config = dict(
    num_hidden_layers=14,
    hidden_size=160,
    num_attention_heads=5,
    num_key_value_heads=1,
    head_dim=32,
    intermediate_size=640,
    vocab_size=1024,
    hidden_act='tanh_gelu',
    norm='layernorm',
    norm_place='pre',
    norm_eps=1e-05,
    positions='learned',
    qk_norm=False,
    attn_scale=0.177,
    bias='all',
    tie_word_embeddings=True,
    parallel_block=True,
    extras=['capped logits'],
    init='uniform',
    init_std_qkv=0.0627,
    init_std_o=0.0,
    init_std_up=0.0627,
    init_std_down=0.0,
    optimizer='soap_variant',
    learning_rate=0.00407,
    beta1=0.95,
    beta2=0.98,
    weight_decay=0.11,
    lr_head=0.0149,
    max_grad_norm=1.0,
    warmup_steps=200,
    schedule='wsd',
    decay_fraction=0.676,
    decay_shape='linear',
    final_lr_fraction=0.0,
    batch_tokens=32768,
    max_seq_len=1024,
    doc_mask=True,
    train_tokens=152600000,
    max_steps=4657,
    dataset='wikipedia_en',
)
Each number is 128 + 32 x the weight over its row's rms, rounded and kept within 0 to 255. Layers, rows and columns count from 0. Numbers have three digits each. The size before them is the row's rms in percent of the matrix's.

# layer 8 MLP down, 160x640, rms 0.101, rows 0-87, columns 480-639
100:151109171111209138152148116161160127134146115143133146134082085105112128075153116105062163115169117108108161126152139121122138155099141092124119081111136110208153117141117135199149165127170119112177077125144170122068147095093143096093099122123142151141152167108144107146169130148135175104079072121162135089095068091082117065074106112117149116217195133154128103178170195130135112110172082172158175139142063091103193142137198111119165160148079140132071136112133147205102103122118127
099:119084135126079104168055141159144112164074146107156100073111096138167180071136081115132158094173104154097111140104110159143140079144119137102156108151120135154060148116153107127134155185158134122093059123100133184156155156106160141107132164126160181146160119137125093150120160125147116163110120103075106125141121156138080172158151072089164098111105161158163214108153172141131137114095133066143089087112145149070069123082145097089157132170142107099143097099118114142120105074069178
097:139153111152049132115101115047121128081134132092139150151137158110101089124138106150156130092170173133123122166115095174147115107147170134097074170172127082139130115141107171145157140142156088110182147056122094122129098108101173158190110142076124116102101097185128092112094077133095092077114110127070141111151129144143100180116092107137087096143101105127121107121103076113069111091117113153153135111103149100179128111154085096143183115117078153132077145126129152127105149099114175
100:142151160115116105102075113141151197123131082104138094095085086037142134115070120164097132178102128131130102067118106158165105132104150174074132100113126090142123144111124190160098224133124101070150097072131129072160086136114088157109100114095121089116185165135133115077168166125124148123128101149122102077134121102102117156135142151138127112142135082118141142112157145109110124117188176119128115165152130130146099111130137146076098097132121126116177152158116166134158127103187171
099:132164143154141058125092173113147175156101113105113107179142129124110134127139184149137096106155143118092137116143164179182113107056166171113161084127158153129190163055133119116116114133154069130112061158177112134053075130108188150167125117125168147092129159097165105124110083146193088110170171136114152149104128123124176111132063100034109139111138124097175108117088106111122186126138154117119194090135124091122229080108088098107135146136119188137148178107146091146141087076061113
097:076117148115130110135139123133174178091150159105124093066078130195134185137136108162118171099160135118155112154117062130072039128086183133099158112124098105172104110189131086101184121166193093142121175192116074145141168098098076124170087125091142163144139153097120129114110123167162151093144103133146112083102185145121129157205082084128117130135115182146100074127065122123073072140151164103077138157096140168091123152155093108137157147135101148124175121099118061125138159175106105
100:143073162130110161110054082083184129177128148139134165190116147143159182180114092093132122180120190127169136139142136142141118115126113142155179139129176140113139125152111075183122070105135154098105169203139116099119129120144087098148127138137129131131105105079178162094134055124140115152137097114148120145093128097121122174167085110086150115144114118162213082120135150162141152110139123112143129084070146088105147144154103077163091098174122152155167111177108111089154134128112153
103:209134197129172119130117117184092173108045153094112098107190070105106148224150142159140158148120079163093184178121112207096151169181129060168119128119201137124155147188162049170107112124109191116186102108063115079129111113151161121169156117143091139090125102143136102153126124173138122153119123151091137166121167189115159113110197094177087144126150113111102171134151177142097151127162089147183214126109116156213156107196144128123105078135133105065116159149137095121114130158116132
099:139097151130116142171105174140124118162110129077155069100081070085150055084084139158106124114153140070077156164127090074143138137144076113072121121152134078137154127157158145089106116133131121098111089126145186174085167145176098126114114134157108130118123098111126121094086184205094107144106130139129090107111120109105148135207093102154165085122146143087062106073152218097163166156089056158105161106115128086117131103150103094174111137185138130097118179174192142130101127068124083
099:166127115076073143122111138119149151090152148117154091093207131162154117119158123137145158164178118152170166135110041177127137081098130152166144085076198186184090082104122103119165067130164134110112103147155089064112160174074111114096148090149107160101125195097108161116142117122134107068147124095171103094097100155117132142146111186145141120068135099112111138138121147091146128126063062077147122195057100120168159128110123113139115136100170088137144121147128163106131097156152095
103:135196131146168147136054121102072126122098123108117129133129119169088106160096120156134125122134110143218185174125177088169079159059109099152122134068123039195155116157114140092169145168137162156129130141121082179161105118110177118118055157146137131182131135101082161123088158128124173131090146105134160119152164090149121187124109119064164129108124172116121110119140123137157167157161093148097159108139148112162147083120128151110163175121145135155175135145094107089127148126109128
101:072083193129158146108082101140170133132135117102144110133144134142127122095095063146144095133156091097180107152133073127139109153148173132160071093185132065115168104135123195092181190084065108113118125144114134152141127125196128103090114181101090116087158142119096093086144094116103075149131141080106140092083159166111161213189160102132136092115065121139081123142148132172125095114198127088146146113138098144126115097158082104176098133153117108154115105078085114153051155088148147
101:142079101143138115116126087131177143119167151135113071179165150099114164121137209148091065078093107128104112155109129130175099187079134136133114073123081161108139120089132120141203174146158081089109147145111130165136123108123147075160125098112218083112157100116116130115083106077130129141140123138131166151162147131093140127092090109173127134120092157141092115123106101153132146151150121073159123135118155179134145090128161207113093135156135197136116115080135213154105066126168119
096:161078104150152086142149134151122122131105138126114150148145170127086163091104099100113125117128106142071105154116166107101116096131156139094095154132119162155125152106123131147180173134128115151099092172132160127198108103171144193155160199076085117075129125148137162099108134101163096071130109173059105102090068132138132128059140107043132150075166163110088094186136094146135090139138130127088141126129128104140101133124142068077246192129165157144097131121178141092195121112177120
098:115153100104102113098138143078179092142116135109106139106086113153114147118152118127093080093118103073121124153085122167084068091117166153133131121149136099123148094104136107091146192120147155102092158091162134159139166162085073183197120112114099126082109147146148151160126125078114150143195161115136101101159106134116071054134127130115084072089102158150115115116122134109105149082120137064147134119099123152109138075157119080161120124167158167088137127105073119101131142104117131
096:105072058124158110152073158117158061160092136116114103153078132116146168085128081124099204086128094082082103093112148143039099146130171159121086132126090174185077135130166130182071119133096075159111162187136125129118166105165108115201114130122109125099129105104137159116111100192149114151141179190137178146142166140156121134114105226108176097111193169152079169176117092112156089120153182089078170114124110100155163122093114163082115125214156181145136132133146140112122118140121108
103:101153116114095176181127124163101182132152143099093097174141148154189131151090110160164185100143182143078201094143095129121178029091124130168189166096137049132122135137136114155107124083170107144154100197172177121151131118056084137159146156123152130126126150145186120101130124099063121133116132115114083130164143135091142085146089169082117148069165111161166074151127124127109196038125144140090105108104069112093127159157103119157129127093101113148143089125088144149132069186140095
097:105104148185159117163107108094128114155158160120124060086168095086149169187100105129077176155086141115132130087126121080163128114122181086079168123119107118114108155069140153142099172085156176166121123139078091129134081172113147131104134112125126164117107149152162103182154160109149098149170114110157133174093180136098119074096132162104156163152103112111161063101034106154108139076117117135138114148098117160111151116149169063139138137135155132159139147099136087107126148153105144
109:170197140161091162118120182112133110113177188112171138110155103138129121101138140122132077122102101091089144096098151121107097111123129106111126103181094082138132117096180130144073131141185178134108106113116183073158255138104084104079117144139118084198096132103168123058107183112089133171127136122180167130145080155152168142152099140110170086087173113134085172144139131091185099132134122101130118138064176076113114167120130107152120077138126122145167134171149154112117072098090112
098:085095139112073136142129139114179153192108135203180147146099114156125075143177107141121103132094098107128145126144100131082082100140110130119110122181146146161125139078142104160141105116151111179195207138217104160106128125102147037065165125173093133172120167180157113138137114170117132188107143099232128082117100129158127126152163136114164097098087160099139090098106132186213139103088114107145115117091131103081151154126238131087112165101104126120078114104166124145194088165106093
099:113105134173104128113114110129124160053132100170090140169179155143102133166146180210102123144126120170134112143132114096142124116144177107135165079143139170166090135067149157065097154138202166065096185121092076031068098101129131117189152181096097148187144113124173151160135152153135092153145155117110097167166115102129124044166130120105163192150130101190156096167129109154152156156092145157121120161153112150157121138089067127118110141122144105156153171169091192111194161145130152
101:105101144166166194090159081098089168074152088118160111156124150169116133164103137114146135156188155114101129110129114093161255071128104111093118171170146144163125119176093185123136110038174149146129135083141162123148115184149186103124116128068118149079137136118119145095147163103191144155152157129113118130108094185139134112202133115127103122083114153165142104200112138158110177130117189087157117127073105172086133107153153119129053148111161160150128144117159114090088164137174144
101:109119156085133128114071085173171139127160089180117064148148125124141156151160129187108123159112143124161107129139218176164100110063100101186123169160142096110097068114111170146106165197146065114064115123162157139150190110076137114116121147112120138092145141151120097139082093099106158133129149111186102136074141072100100161127108149124137144147165131070148156098128076127158115123129099156134168097202139109127151130115137166130137157153083125153150134152102055141157123165085052
101:101154170129085153126144124150133112130163165185084209136185188125165178160163102123091142072114183150080132226163115180114167113113106166150171135175154116133201144094105158124115140043144228192112136117170167119113088150166104078102120105042132101131188149171095121141130087125102145146121137122163151124112071118150083121156129088128112176150084177101150157158114082138095160141161167098093130143113103127082126155193147136141114134103206109130178145127183120121122146104124136
097:181116070130151164115134095118119097144141151084115139027164127123140078141172138162115104123164139135072117100091107130104103121084156119111176137094147143138096216097086134091124066086151210110148178122166160160174115171096105155169121191085160149108108120129100150142097082148193132147110143172180108134164229129148197082051200191110142159135145164152160132142101115154149122168088156114131111160121112143168179070110122142118134125146032153102149140188089148139190118098155096
100:124190132122093163129079137126188084091152106176093122117117159148143228126125108147115139170161154116164126118110174103132100147095104142152103138179155113134167120160158142150141181147152153148174071089103113180215124125123092105163154127152124152106146097122071147141100129152135146095122138121143138146041156117109127145114109123169217115152113098106191150155124153130144126071060176099145155158094093127162107118129159168169143135132102146115153095119104143169172164125113106
102:088169187087089032132142127131118108111178129158155127108128098127148179146157097194105139162050096100115052189148104111144112158152165137144102128131110117140118064028152132158177120131104162138037084132157148124145093153170080112117148151107174137097122110154150136116128117124045043108091136134147082170157130153172100129117128175088134156111135135082157127154090111120155084132136067124074136066195154117083134142171178102115142114108154199104143123136087113123123078069177168
100:110063089123082157152123115136105106113197166123118124070120126162153051115197077076145128056100148102146105105139128186113130061106168124109140104088095130102109092157118127135093171154132136092123147150093126139033169134172110147107107173142130083117125125109095119107138189089123091167061154104123111185134070169145091164099139132153129135209159203160144152115098125109124196096105096143112109113100161036145125183081163132117145118173116095144193078101185199164078167062146127
094:125105190143145142133127114089089147123136135095138146170099110116144123145161099103125133151123137142105158132070166135160189082087200127152129094104152143160153167105145124134107116127131083073139096149107175107106164148178097153137138136128115128153074128139090149112084230119109106069106130103136093181162103135070162131132099114110171155161086123149137157141096142123130105114128172103141125132079049099149207129111167193118133082203149103152103113068112149139139106103096097
105:096112183125111104138101145138065123138133134100115156079137062175151118122115109111092108123150153123118044060107139143136116101155091110173127107100055146130035155129100116088135110171107139152135121114165040133131109094146158153065121142147094075110141117152108143101094207105152187107059126129106118125117199047106114066140110132121106126159119164138134103117099092139148164088138163173164128132093146155126147114107127099162112123130142101131143146152117164141104126080098134
099:132140035156208201121149127143108142107116150136141136151110149076154095130129101161152097088102119152123191061064088149170144093166129101101111136151152062154159160034106086111177166123142089089129086118114112103179139090105106156151104092174159129144122089065157100099134121159114181108179188139178115128119139091124136162124088149158104096174164148157093145130183129142138162128153126120114096117157163093087141058091170108159133038110124071180144113107143105178127101169182106
099:144116108090139145118186103124086115106167197113132128164165126157076111137126125123117094124128118119134157139168102072125112129104083049147146164122114114114134189128138126152080134132158089164109132119131155144153079074102135140213138214112094180193146094220153160196127106144122146149181161134099158102133113142100109145132119135085066117093136141122094145097155148152083100196175123195126176185153072147178109159090134148223156166155190175064189143083145129125104146068109117
101:121146085134112197098205095119173111083093133144132118125151205099107132124140155153105167098142043133130105118143121113093126106179104101180147090167185166117078129156147112117142057116144144130076150101129113106140168149077125123146103144121123205154095079105137066147143132086123144200164104144182158098143130154117129134081110173106128137114179090127192155085178159102071154131142146104135092209050086155139115140155104120065140107135143252114104103082127151108111115169114104
097:086079131142123113119142127154185124082118123198130044113144082150096149124049059075136115127133087127093171084201117161107121091134181144109159184127153129145085163123125187163073068111156171097097127092114122106113143121138094107100136141137155124088145116082148146099209161188074183087071131100089094142116143128118134098097137068132103121175139101169115122146108087171170155109089110110128087121102146122078137175116114175090130090140126106118142121151070207084137127058064134
100:116129116137152138088114128105107119091096124077128130149137123079099085080153115120162119129191175166125079092108146094138149137114098127193156162099089149165104115149167120121100162068125089108135135118120123099150151182076103141178164122169064091155171112130131173177078189129162117130125064114144149107157152099061149141102164140148084143137190145130199107129183121143130190135140117178173123140108147110175143144152116140134108141074112123080107128111151164089162126119148144
098:131148097060119074157143089120116160119181134104070130100138132093110188137112082139125134125131094112102173139107142203176108157106124121122171090136110170102199099147163064153094096100147090116194130168122077124185099119118092173175111167061127125103092140185119076130208121134128193087150166091134191121098171094149103103070099159108079197159109070133147157157133118118179133195158072142135140090107147142091083105093152121087106113114130120123098147162093076098118100151038114
095:133126132191136165103094067128118132176072177119181117127119092165127138141142123163191108116126101121136102110114165099105159107111090113147143068082119174166122110114132110131132158132127048162070122155143115130114144122132155154214130165138108098036120115129107103122148141131171083143106202112126137073106166138129196053101122145141162173150123129106139157122097133151114143142124151168116101160100095103142168137113115166112122115162096082208179075151152119122099135167133136
100:098215158175107134095133086174134114160167117158124193136100115146130101154119160113064111135152080100135101107148109121144113193086102114147163083187202105108120118082139115134139114124117162107138139134142142134146160064089107185101115061160129094093156122156125123095174161164150102147107139143147073163124105082103112125064075103158154149108158151151147161187078111152138169157151078146129150171045125146076170173085153114134141119164157082095137130127129119109164088083149146
101:155112063157119116155141093169121093120149125130121178166189088191173128114099158133115097093157123136151136120135119142087176125140103139084162144177129109112124148186123151119113087116104176100108168194127106087167158160065120086118133165080133148078134130134094141188111097107154130099093140155083194173094168186142070111152139132007150138091154119121154147115134145141143094105145140134133157124120142158145170117085117113158118133131094218167187181155139134145104137145140112
101:126081139102192156143104090121143104119092145140168092161138117129142158174115049159097090140179099073088148181170112110121126169162137112047081088095144127184111090109118117117136167103094146156203169097186114133146092148181121051129098172076169135118154116157096121158153117117134103160130134095113160167148134114163143132149183089152118106129110102149137191142177126180075114149114104113126162174183155101090150157133097125112118135126160132196166098105089104117117111089088104
107:076213194133139147147199090124141083175159141106102142135136146204122131122159105129092132163125122112131065158145098136121053125141142181103087098183200112118137145130151061148151144137123143121104123124083149136085149146097188125086166143191166131090101113139099107052141118122124152132137100142126108112114089179090138159078122095146165123105091152156116122121109130127141079177105105121089163085090123087055070145164143117126148118097133075156075076180153122144174106086100110
101:148144110151135210208123127135093175087125155136112107072143139131084201162166176089137166111103129132072123131198127134116015107178152083094143131186152103138155097138117152128179111097093131097137147183092148146144140071152127152133138122112109141107104108132100098114098139179125103070132141101145198106090132129140130151099131068132156166127119098148095125153166171152154151181160109171178196137117094140105153113104083130120126114118096094122123127109145074090124134146136121
099:091190146118120146138143099136216157134155121129219074142167163106147124111152157113151145196109153069151136166121136080132076117160089129173123123137149181081093108138080127136124099141097107154122099146156161096038126137098142117203198135113080147155120077162117096156124134084104102139106124117125124113121122174165182162095091109121140123163126133124141118158148136163131167094137147155153109070115115118123125124164097133101150108148118072130138149170108073122158110111130136
096:144116155145091091099132152139179166106128173108147155144138101130136100112145126085121126096114135127125143155169098157102040095132159164094142130100194144107112094081146164120055160131175144088168145138054213090133069138106113156095089072118225101095101167131146134080090149154135155175052116136140096161150133077141170169088074188096082205065141086168140158162170157109169138182163124130102100113157097152157109148144125148155058133145172094113125109080128128092142057159178109
101:158178125141110134121131135143054101134110093157095130131104123082157092151142140156121171140101184103161135188162110153123155158098115154135147137127127126171076130175110123144097132098135102165146092174122127109099092095144050089159137146127214080166152102117116038184101120076149116173113172103114134102128166121106181105082077086147093130174144151135158103101115101114090060142137159117120133103189137137151118161150123137137130175103118062134120133103133126167156131121129105
100:121116145181121148133182152159119083146210125160128126127114112132114134161131118117069182200150124121158120132133084169087127111158074169090099114090080129068106174090122132115106146152144080105119129122149137190135151122082086158131089173203139124098137193136102094111103115122117088125122149124187117090115169147184138159129110165089115165049098112159101080089104095158112164147117080164109144137093132145133125135204102128181140082218069132116097144129112179166098127106127209
097:079136125112108114160121150181140111153147145176130095132196062144128108157135109151140210151104067111098113128149166128119139119176118102106156129109146156125137083136112165089102151133111118119147163153158131136167132139152086156137187095139154149144146078138146164120203120116102084058082139146063104095172130133104134101150089117108081165180177158113110134133066071135183144138092082116103144101151151159135112106149158120087129126122146156040076174234134145111176125159107160
099:146084100144170147096078155157104128108091114171210101181128159156114182192111180137182095158150068116160095134205129086087126136175137087122152069141112141149145161097139163170125062184118092141123130097094104119142143152131138149163130135149090148164130112137130193103129061137169143103112068102080141145095138150122145207095113102121143128154085160130123135200107165141147140109080137149174095135101094162156103005181155104124089102112139143060115099077130089128151094120082140
099:133114083115093154082075090140078207129098123188104138216142105118158151157128166149128133147146169102116127132138113142077122144133124106127149091172146108105071183151088121098176140070143121127190153160082089106137114199094120125142176156186121177111139172133098182135132132099067089154172148163104145075194143133145164152168103113158200107072153118128188101146098173099148134146093153150096082129146087100136144121153145140122105084157104106136176138130131189132148098208125121
100:139070162105116133111120116118109199115089082080108184142110100145156131147109128134137137140103174143212068075136112167178120150156126099087151170170097090118156076152208117080117117132158123156095136194099101138125160159091160125148107090100104125127155156114200111162135175145144092188156095102122145123090078082161133129117120090117102108191116123155147140101120112159149154101147196172178083075150137076153173085069104129158153140106160197131146114141127135096133117132162189
102:063131072158150083109021143127152137124153130170118142113120118149164046100160127099104023098052103127132150180067123136123123136117136067227117065123117111064120108093104181171186146219102113113098158121144129110106114132128178083159158155149132122157094125127122118139091159103112108182120106072120160101106154146075133154169112059169166075083126132138126144128150094084071130154141130109120131160123133125155106141073215076198123152103173083144118064145137117108092108144159126
094:166106150173086120154134114117120142074151174120101140149121084152064093090091102086074170119116169147187172145119156188158102132097168134125133076134103097159166111171177093130109151159141160104132062137085114169042055154157148116133145164130162102134154137113121142143054070119162135138104108129061078110069121181148124096112108097123178115133111140128082146095125118173164107152148180161139254113125135129101167134065114156156138122048147144120181130076155098118171161113131205
107:145159168114154106140083092120125119111147112168188120104083071120153195127175138110140156106153152167145115105120114095168088137123162156160108140127143107119173141132094129150111097057152167191130074123185119137099148108127081055118140123077111141135133161074136161169215122119107127132131089153154088102154176138147159107082105059157157139121137117052156149155133170167135167114148107120091101142193152126063150072077097177137087106081155121130097078136137071075133092085176142
097:170152104133111098108144114082059123106128102136099110131140075113083113139092121162101162088075078152124174089154119206126120182169111062058141114115103182163107157085147146136121163154146149160144101140089117144170142124096153161174139150133140110132193096166135148152166104094185123107152173113149143092095107108135093034121112154125109160173104145113146150131120085183108121130109195143128213104152118177140142160117149099165135151166093123140118132083087131135064128140157129
098:081150110135098151175159111122130140123098149130128150147131183066133107091123130122085065087056131126123126129112123126124103115155169107151105177098126141083164077101129163142152114070084136152167098067141083128081133105089148099125151084104158145143158156148149163071121127129094136180136111153095217129110119102116130143101088064149146103127104109135125073113135194145178102098136152153164071138121123130079116160135093128056119148104157101164146141108111129101062158110157176
100:074128153141120120090128113148163205104114092132097140118107118108190112118131130166110103137151124111150083038098116128086035173100111119137109125143136111113086097127097108144140127092165163113215158154130060180136077147123150135169081120116134132090155077161071125154119098157061080141141105115131113185123172112170163112176079107227132109091118133091137115107154138178085136122148160101140152090186116103127128135158148139127057103169147157077093094108111077198091101172163144
095:157145181158116156170109159101103158172114108116151156148122130165104149119139122098110162157111135095172138193103119069098137120084202079139106097116163145166120109108159102089136151107073020111186129177197115156096105071079080139152161125089116158138161130102212066145101108096130139158071141057157122142132092115120118118150120097106083121160142188140110143107181188151168087166143139203121128111081121178093165112152161101198116117034128170153142146106189120082175109116134083
095:168128126142142102104133113189099076184147110130139068111126152058120062130117119118067108118113074091134131135119148141170060122096169135149131114146089096099140147113127081137117133108145103209124149177123149100141104088161070152084144111113096039126146137115108125121146107170174127142152124111167130144081134148095089137047075154110141119133141141145170105032136132116142139128121149161100105080122095165113135118158117139177084106117133108128178161122136095113143171107103090
104:143094168162190199172174179155133134157085138153150155111133109128088120144111151102158156176097117106121152108129133119172131137132130113185161161129108110154100132088181106115098102189070128102192079121154086167143164147183128171130113134143139118099158085172172137128161119154151093173164121171123145146166175200106154112111139177148161113117130092136129106117123095063114084087040096168096173181098141153122124121121119175176111131157136085130149101099188206151123143047088182
103:152081123070089140098150134148128113121112083108133133153163149160178141187164120113173140180169129098090147138131154153174161127099137136193117113106157088113116144109076144123113082140086100181115139085136170090094116156124161140094129130120111121083126169145096126090122086156091140137073100141211173111116097116118184170093101099115141108087158044143131175110155102148152099145157172152147212169149150082115126081157110127148072083090132107127123106165088127181147084105161079
101:118150071095125085088145059188151122090126116140091139130116147142145121144148121118104124180126142166130134141178124123157122093151140132151146058102114112136050128116124172103107080103096126065149104110104150107121123118118144182144113150110123125129041140150177083067150136134143137090087152162143142140146111146132157127052110173086124081177110110153079192161156124129112149111102130107098143087148202108175117110128087218079085107107080126117108067056123057109149075084073123
093:109150130155099096080132099137169151199169106118119116096144178173101121191122175153117128158135111063148111176087159108097132109122118120145151199074129117145070167115148162148151058137114103171116178044143163165123088111105157134168114136164125178176167082084131094106119189129078077195135116120176139187147145076128132067099118147095128166043124123054138175109120055096116118115116121130109116131139105111122102122142178142153098179188107090116134117127119161119134168145165113
096:123104135097151142137148125099130034125140089125038145131184135060086122125095138131067104138150152148182113101127155156155086097150108136150135137115152141128078158114173110106079056096179144126139210119121118147084159142095143104122111076152144137172133122185090148127087170147112093076075099130094074171151068133126164149120096143117153173151172119183135159152110129118179112123127144137114073147099134118194139173112159086095112130066105119107095128117114132175100145102126124
099:135147104103114133099180162133125186091190090126147128146141205172122134157131123120178124130097120088128115127190137156144067171116095137165132099166176142140080095113116064067150127131139118217133096123158151113099103113133112151089186144150094119142118138187111110058148115115178128134058106112098124174141158105063152110165127108169079141202111127132114178127101103171083142117147116130121150174148145085111156168092127144133158158140128108130149122082130096147127125106063087
103:141049149173062173125085171134128139122049134100126117102119126098060054163092152183133175106129118122141177130113172140093141158164059094188072142117155152181154111148127129114104118093084136073138117065112093110162179093116131152115143119126142207124094116123135167136089162177164155110080114143122150163163094160117091132094130132101142120125179111153084106123133101112190115119128141126108118088120177191192110111126102198084136126142152122124091140245151199075190100146090156
096:134106171116169094110195094137144129097154065132099195145121141102048111107173107115110128112123094092117107164167150101151161166135106148150124052071117169126092122149162115120104161118112107124162130112164164145101174107183082110052095120148078151125108160131079137106241115169170110097091169088091125101099180051127134131081161137148145111155085086146144141110171181082156099102171151152161142142187133100205122146157124096167138139148121160116073153137137121097113115120135130
099:172108135093113105116090162120082136101149069170091142129134143160143143111117134134139145120178160114124136132197089161094172117115170164129092067151132081097141145131114140069206105118096183106096145110185093188156137126065132105116098082151123083185161118168127108112061167127077176203127088140126127090120122087105181122180056140196133113123094171106114141081134138100120193102130210134113191127131128097145138146131163131092109094142111124090125100137139094163124118070141136
099:189129164125146080230192141109128123157122132085121156078120110086163179094165138136122121145122180119117105125120129161203086074131167116079115174138073158117072108179065092078139158154115128092182129067133124141086108089193159111171120127095134084115145081113171114145185149192161104166069142107142119150089123169187057110110122069217101098151144147153075166123179112115121116141118062124093101097205135147153148110072153072126168148089157167125060093111090134165152133125139082
103:059159192076143074149123169133106120132168098172107071162108122118099184100096146184122159129180135071135120114172153131118142138155108151149152207142137187115167122164122162066164164164161142125110116085124184174147076124085117103123111079132133115181062161126153141173046113097123061168147152140159156159124098102129097117176135109169087149070058141158143092131140129139098154122124152122141172112153090128056160202162110151117093211145170090111095156082079139207136153090161089
107:131142125133127112180133160132143166176069129101135131147141111144157156132162082132190064076172087109110176181139153106114099102133142130112125097079062141163114110088153108101145109165149119094058156163088140149166174120060104136110118097135042106133106061121180136138090092155146113039140084138064142174139082128145172157075128124171133144179115114179022120090079134126132089108107083137153067117178127191150117149160118085145179158109146145103126115143190072070175108177128130
100:142139119126172104139093119150151087150082155137184036074195141069144119101115143166142133138128093141070203190140167164101151129164166075099077109121109123167126096094160138108112125078182123154148180165100092134183189100137101126207145109099152121140106160122152061172197202104162172064115140190095141165139111169134092128102128098102102120104087108125166097118099131163175155148147105102145191199102107176155091126089140133077080128151214138169117097074141113114101116182155108
101:100140135139129125098109125143176094148110148134171106119114047121124144126146172116128148121140106105125086087105122109154112121184109173097081117123101177119107142054153180134136139147147111085123136185107135111093140116176186121087119151164135082135137158196062135148157175161164148107079145151064088085152133181136162072159153128098143168151147192109102147107127139103125145122131138090148146145077137146157117111097113135118070138138168135134166196154109142120041129100124154
098:113144128097141118114174142138104108103123085120104112132143079046130067081090120057141067119125175082123155109116135126142140076149142108162109085147118138078158182167129168093151171095150151161198127193104121178101191132107094151139112152130144092168098130151099107166134160096077085201111161129092152086092114064149123154120119129060089177122162136099119094150127115131101134091094142143058173154094118079149105131041162136207200190119132144095139180117171141131174146103126140
099:134091146106192115187070128143149103071163135126051106128130097086077161107139096119153097134086119143120130048125119170162144102109114194120081163154120173091089124050155157129133096182087086137129158133080132151146181160174048108093109063147090113155123116179178142135173147186104155074145058124139113097065170028123124143116164155128084136146153132182156139147179089103198109181125144119182140168224140137161211113134098117156052144142150095069123052124115115068139191114130137
108:131176104171178127134130072105146150131116112102088131063149143130141155188187156161142144191174095107119137131155106111172110110145209136074144128120138161112144113082131090127129086132169156117135168135145138130174086081137115154129145191096092112134195146134143129125134034082107110150121085129121093180164102167111117136077190088074082148129095120127131117073097131151084139117127164092133132124127121112114115094111129113146124182146139108133119084178091127083101140139155109
098:102137083080179133147205151074123171122105127103122104137160165165128127066115074087136153148174112126144123101131146101138115125125152114184108106066081109225196109104107125077156146096133121098169087153135122131127143117102151098138102097117124154169166168166111170087138103108182094165173198128144122114098121135133093161126104105106154115142139115084158095138069196132117141123124069129145089198039160144137150136183166113078149137189114139106079155124138109148133079107143115
098:171130119135146117080157125134151047144103088122115154133106119107053131128096146141132100117202099130132155052114116169062112167180140106109129096120129105097164152090130086126113104142167190124108122099101169149116130099159168131151098078149164118192127075130139145083093183151143117138126130095117077129110174140101134118068171115087085111113115123139096134080101064101154164147163160206122113132151165151122137127142158158092125093128159098113098089121124076145131163113157162
097:188178139146078156092080121145145182134102116143115105103122091119145116122105184094188163119090040147132110153101140085123170177105154137147109148121141188160174152139103122082114109139110103152151120114134076148116142121087090112096087155165119140149110166111102124181144099096150146112104148119124141166174129090159160104136066170133144139171048121139163179110125146126129147156123189120092098118113160141135105107142081161129105183096092154141026181097088101132113075035043159
100:077165173162105116087081129164162171180135108121104107128091145160163060114089098115146143125128132155152063159093109149122150151137190142126134204113094199109125087093149121117122182142113108207145076092157115090170077181119101129135120105137134111089132128122122060160079086101072091178144139134086141149164159141157147137141115141172077104101184113112079101161122192122179150139130089103151111142148078118030158115086128141127115122089155098097157171152174119137097147114119124
106:122086220122108116122127124092112101164125179115115134136112108104163103121133145151119137150163149133136114126157133095169084141125112126141125058068123136143150190119123146125140144101133086127095188063103106120135179150106081145195117115124125076166148158106138100133137192135140125144121115125150141113172079122090113098148143142157128155122146106112139111127166105104164181109158119140084105119129160134115131125117130204094113030142079088118119167136138117137131147116144118
100:041113141107075156133141137130085193130157140153070132225131062099103120137141107137131114130125179124079176106161145082070209082128110085123144098105151135111131115139077135178060155107135157149167136115153141143135121117159110140138178115130089122204136102176154170111097111124095156128091130115127097130110114101136160083185084144126093096122080090172146160139060126177135142138114134131200139149128082159077090112158118108149150167153093121053114129067110181112131121146127090
099:120135141122150101144177147118152078157177117204202151144153169145127132169120120157162180171117178099106110131141107110108087138098083084109121164131113116155110115112122121161159099145105163135126146063142140142111143061118123093124180106171114153103097043135147136095081070154130108159113131121211204129104099185136190144105110183119097118136112135077105128160101100131116124116084135099082149117129158126123156155135166112130137140118131099127124122140103082134125138120128100
097:173151172167129076116131102125210092077111102123147117138163114166119136151161129098186113130121172124095107146146060159112135156139133126164129166128122168067065113140075121140167126112148153120054096146100113124172153158070106093111140142107102107135148098082072173155151161119114107143159119151158167110114154135115177124100082144193138131092115137131142141124135107154081116094109165091099132136089093124135083139116114169084100084091079138120159161171123104116096143135097123
094:120096106074084130111068154096108156154089117144142135126113107160124108099140112153099121103115121153175124166156058119138143130182125166082166164133160136161095144112161146096118069107154133127200201135091079151155111085138188130130142121066122133142119128099133097082086157176137080109128116111128139171194051137091097165122152145129200082140096159174125130120131210153181092131105088106141108085200210163136137136193112112078128093091170163134123096191134126102096137200147150
096:190059094044099161160171105137094072090097110128122204137146111092149113135114112110102191124057103124138095090132133144121215096119156166224130121095090102151140180128200131142138120147087139129126163157134120134127154072108142126164108130097112116165106109164140169088024181120100111153131120153124146141159133179115120142155094132100146129146119126149163076076149154107107075108095119135198096121119152154125116174113134131146097146125079171122149145176175123137069097133107137
105:122148156096091129154130163150105152129149176093222147102168172136128079144083079126124103155171134151151154122179112117119175125082146117135141068121056178175085141130150113118091127165112118160118187166094097114074139113148104137162148112102081081164108141131122144120145132135078143057169093134153133099135136065108087115218108144120130061138150144101159152122146081087128184060149111138144084178128153085136119124117153132157110080116173164138145085173151101131142092141090142
105:124118116088121106108126150172157113140028168157080128090129151060116134193182162074157122164141145138121150178086109145095144221116161119119109176161084077140063154108169103139117072149107188173132153127205091166117066156131176056093078161136176118159115189105171127120122146129185100099151081130103164091125130133143125097149131118112142122072119100161169133079155185103129120085056146143166103131121092135217098168139114103118113115167174150124131123102154130055138120076211140
094:101143110097197083115125060181140081134086062152129139163116131133122180124115156167150145120130112120209074123107127044164168100070105058094164162071156160111124113108117081162190105098092051162088138114117104103083124060162108084118127144131128086140135074110095093157133157133122173138132117114124131085104181132131164133138165111126144159135123074064110091179120137122122123122126129071100109178118107066173195123130109178142076139176085122167105138144091127187190117091188098